python train.py --num_hidden_layers=16 --hidden_size=192 --num_attention_heads=6 --num_key_value_heads=6 --head_dim=32 --intermediate_size=512 --vocab_size=1024 --hidden_act="swiglu" --norm="rmsnorm" --norm_place="pre" --norm_eps=1e-05 --positions="rope" --rope_theta=10600.0 --rope_fraction=1.0 --qk_norm=true --attn_scale=0.177 --bias="none" --tie_word_embeddings=false --parallel_block=false --init="normal" --init_std_qkv=0.0264 --init_std_o=0.00467 --init_std_up=0.0264 --init_std_down=0.00286 --optimizer="soap_variant" --learning_rate=0.00445 --beta1=0.95 --beta2=0.95 --weight_decay=0.0 --lr_head=0.00532 --warmup_steps=77 --schedule="wsd" --decay_fraction=0.611 --decay_shape="pow" --final_lr_fraction=0.0 --batch_tokens=[16384, 32768] --max_seq_len=512 --doc_mask=true --train_tokens=140200000 --max_steps=5910 --dataset="wikipedia_en"
Each number is 50 + 10 x the weight over the matrix's rms, rounded and kept within 0 to 99. Layers, rows and columns count from 0.

# layer 3 attention query, 192x192, rms 0.302, rows 178-191, columns 96-191
65 48 51 66 64 36 71 59 50 46 54 47 46 39 63 39 52 40 51 46 53 61 40 57 61 35 58 42 47 63 51 37 57 37 45 43 42 61 48 63 30 38 41 45 59 52 51 52 46 47 36 46 60 46 59 52 45 71 62 46 40 56 56 41 49 43 49 59 50 52 46 51 50 45 42 45 54 32 54 46 51 55 61 49 58 53 43 37 35 59 60 48 46 48 48 63
46 69 42 55 27 47 61 55 34 57 72 58 67 57 59 60 44 66 44 41 42 62 62 49 60 46 56 45 52 57 48 60 37 55 52 54 42 52 58 56 51 40 54 62 75 42 43 52 53 60 55 58 50 44 46 56 25 68 50 54 33 40 46 54 67 39 50 43 58 40 35 51 57 43 51 36 47 57 55 59 52 45 57 28 49 39 49 69 44 48 56 53 38 57 65 45
40 54 38 73 58 27 63 40 59 49 54 50 65 56 47 56 44 46 38 57 53 58 61 50 49 37 53 45 62 45 62 52 57 53 39 47 55 39 63 38 45 57 52 42 37 43 49 49 48 41 39 57 40 38 59 46 48 51 54 56 62 59 60 41 58 35 46 56 33 69 45 35 48 48 47 39 68 44 42 38 48 46 43 46 51 65 49 47 41 52 43 50 41 37 47 35
57 53 54 54 48 65 47 52 59 58 50 52 56 44 49 58 43 55 49 34 45 35 51 50 60 53 50 62 58 45 55 47 54 52 50 47 46 53 38 56 49 42 48 40 52 52 57 40 42 58 43 39 37 50 34 62 47 61 44 45 55 48 51 40 44 61 57 45 52 46 46 34 40 39 66 38 57 42 70 52 45 45 52 69 56 56 54 46 49 48 66 55 42 55 43 45
59 52 48 57 56 54 53 42 50 52 52 59 64 50 56 60 49 53 62 47 65 43 49 58 67 45 60 49 41 40 46 28 38 48 45 40 44 43 38 51 48 46 54 46 49 40 55 63 43 76 51 61 55 65 42 50 37 46 62 50 62 54 45 50 42 63 52 38 47 32 39 49 40 60 57 36 44 54 34 40 50 45 37 46 35 64 40 40 59 62 55 46 56 64 46 57
53 50 56 34 46 47 79 48 35 49 30 73 50 29 32 55 62 30 56 59 58 52 50 43 41 53 52 41 52 58 45 35 51 40 46 58 31 47 56 47 46 61 59 42 50 33 33 48 54 65 54 51 44 57 53 46 44 54 27 59 50 53 33 46 37 53 63 51 34 50 67 63 44 65 44 45 54 28 40 43 42 48 51 47 59 52 62 54 40 48 56 45 44 36 62 59
54 65 35 40 38 46 52 53 55 59 51 61 49 49 42 53 42 60 43 46 73 65 51 61 49 41 45 54 72 71 56 52 38 53 49 52 41 56 51 38 56 57 56 48 64 35 42 46 42 51 43 52 44 63 57 43 50 57 50 51 57 43 48 44 39 39 30 62 43 55 51 53 44 60 30 48 46 50 55 35 51 58 64 43 60 58 43 50 55 55 53 41 49 52 42 37
36 55 26 49 46 45 66 33 57 45 39 45 34 59 48 39 61 37 49 36 62 60 43 43 57 61 62 39 51 48 45 50 46 58 66 56 46 44 51 28 43 52 48 42 47 17 34 76 58 52 61 52 40 43 68 60 58 60 34 39 46 44 43 48 57 62 63 48 33 57 50 65 59 53 57 68 42 33 48 42 37 47 61 52 53 60 66 41 40 52 68 53 44 37 70 50
60 47 64 51 52 36 64 50 43 46 56 59 53 59 47 51 59 65 47 42 52 31 58 67 54 46 47 43 54 53 53 45 41 62 39 48 72 40 55 50 48 40 46 40 38 79 60 39 62 45 50 68 59 45 50 56 54 54 65 46 45 26 46 45 48 46 39 41 51 52 54 64 55 27 55 51 31 45 41 37 59 45 45 51 36 38 48 65 60 44 47 55 62 38 35 39
68 61 48 39 52 42 42 58 64 48 37 45 69 40 62 55 57 55 47 51 58 58 57 39 45 36 42 51 53 52 82 48 46 63 37 26 52 43 54 59 53 39 59 44 40 45 48 52 58 38 52 58 56 54 41 56 63 46 52 59 62 68 59 42 45 43 32 36 55 62 31 48 59 31 58 48 54 49 58 54 51 46 46 60 44 68 60 42 53 44 38 36 43 45 48 54
55 54 46 60 46 58 61 55 62 51 51 44 47 52 54 47 50 50 36 71 48 50 40 38 52 66 60 36 55 58 63 51 57 65 42 43 65 61 42 48 30 39 38 44 58 53 46 69 47 50 33 44 51 58 53 55 35 49 54 57 21 45 72 35 46 43 56 49 53 46 33 53 62 43 56 53 41 50 41 57 23 49 64 49 56 52 30 66 30 53 47 39 38 22 40 68
31 46 48 47 33 37 47 56 59 39 24 42 53 61 58 48 35 47 41 40 42 38 46 50 51 52 55 49 66 48 39 54 64 32 63 37 53 64 51 60 59 50 50 47 38 54 40 56 43 43 34 33 50 56 41 47 43 53 46 42 51 67 45 53 60 48 45 27 53 52 61 53 30 42 42 42 47 66 63 46 35 75 49 32 45 50 49 51 34 40 44 48 30 60 57 48
51 43 64 58 47 63 49 56 42 61 62 46 80 47 20 37 40 37 29 41 53 44 54 39 51 55 53 61 49 45 58 61 49 45 44 16 56 32 47 55 43 54 42 47 56 38 41 53 52 46 45 50 43 31 51 35 40 63 56 60 41 48 52 56 48 34 48 58 62 38 61 63 64 31 56 38 61 55 53 38 37 76 46 74 43 38 46 55 44 44 36 56 54 67 39 50
41 37 60 72 56 52 66 60 42 40 67 55 68 67 46 44 29 47 45 44 55 55 54 36 52 66 62 46 33 43 66 58 33 55 55 63 36 52 48 66 64 63 35 58 37 44 52 77 46 46 59 55 28 46 47 50 33 37 53 64 57 40 41 48 51 56 50 45 26 53 26 61 52 59 51 63 79 55 59 56 52 46 57 58 53 41 47 65 55 61 43 55 58 48 50 38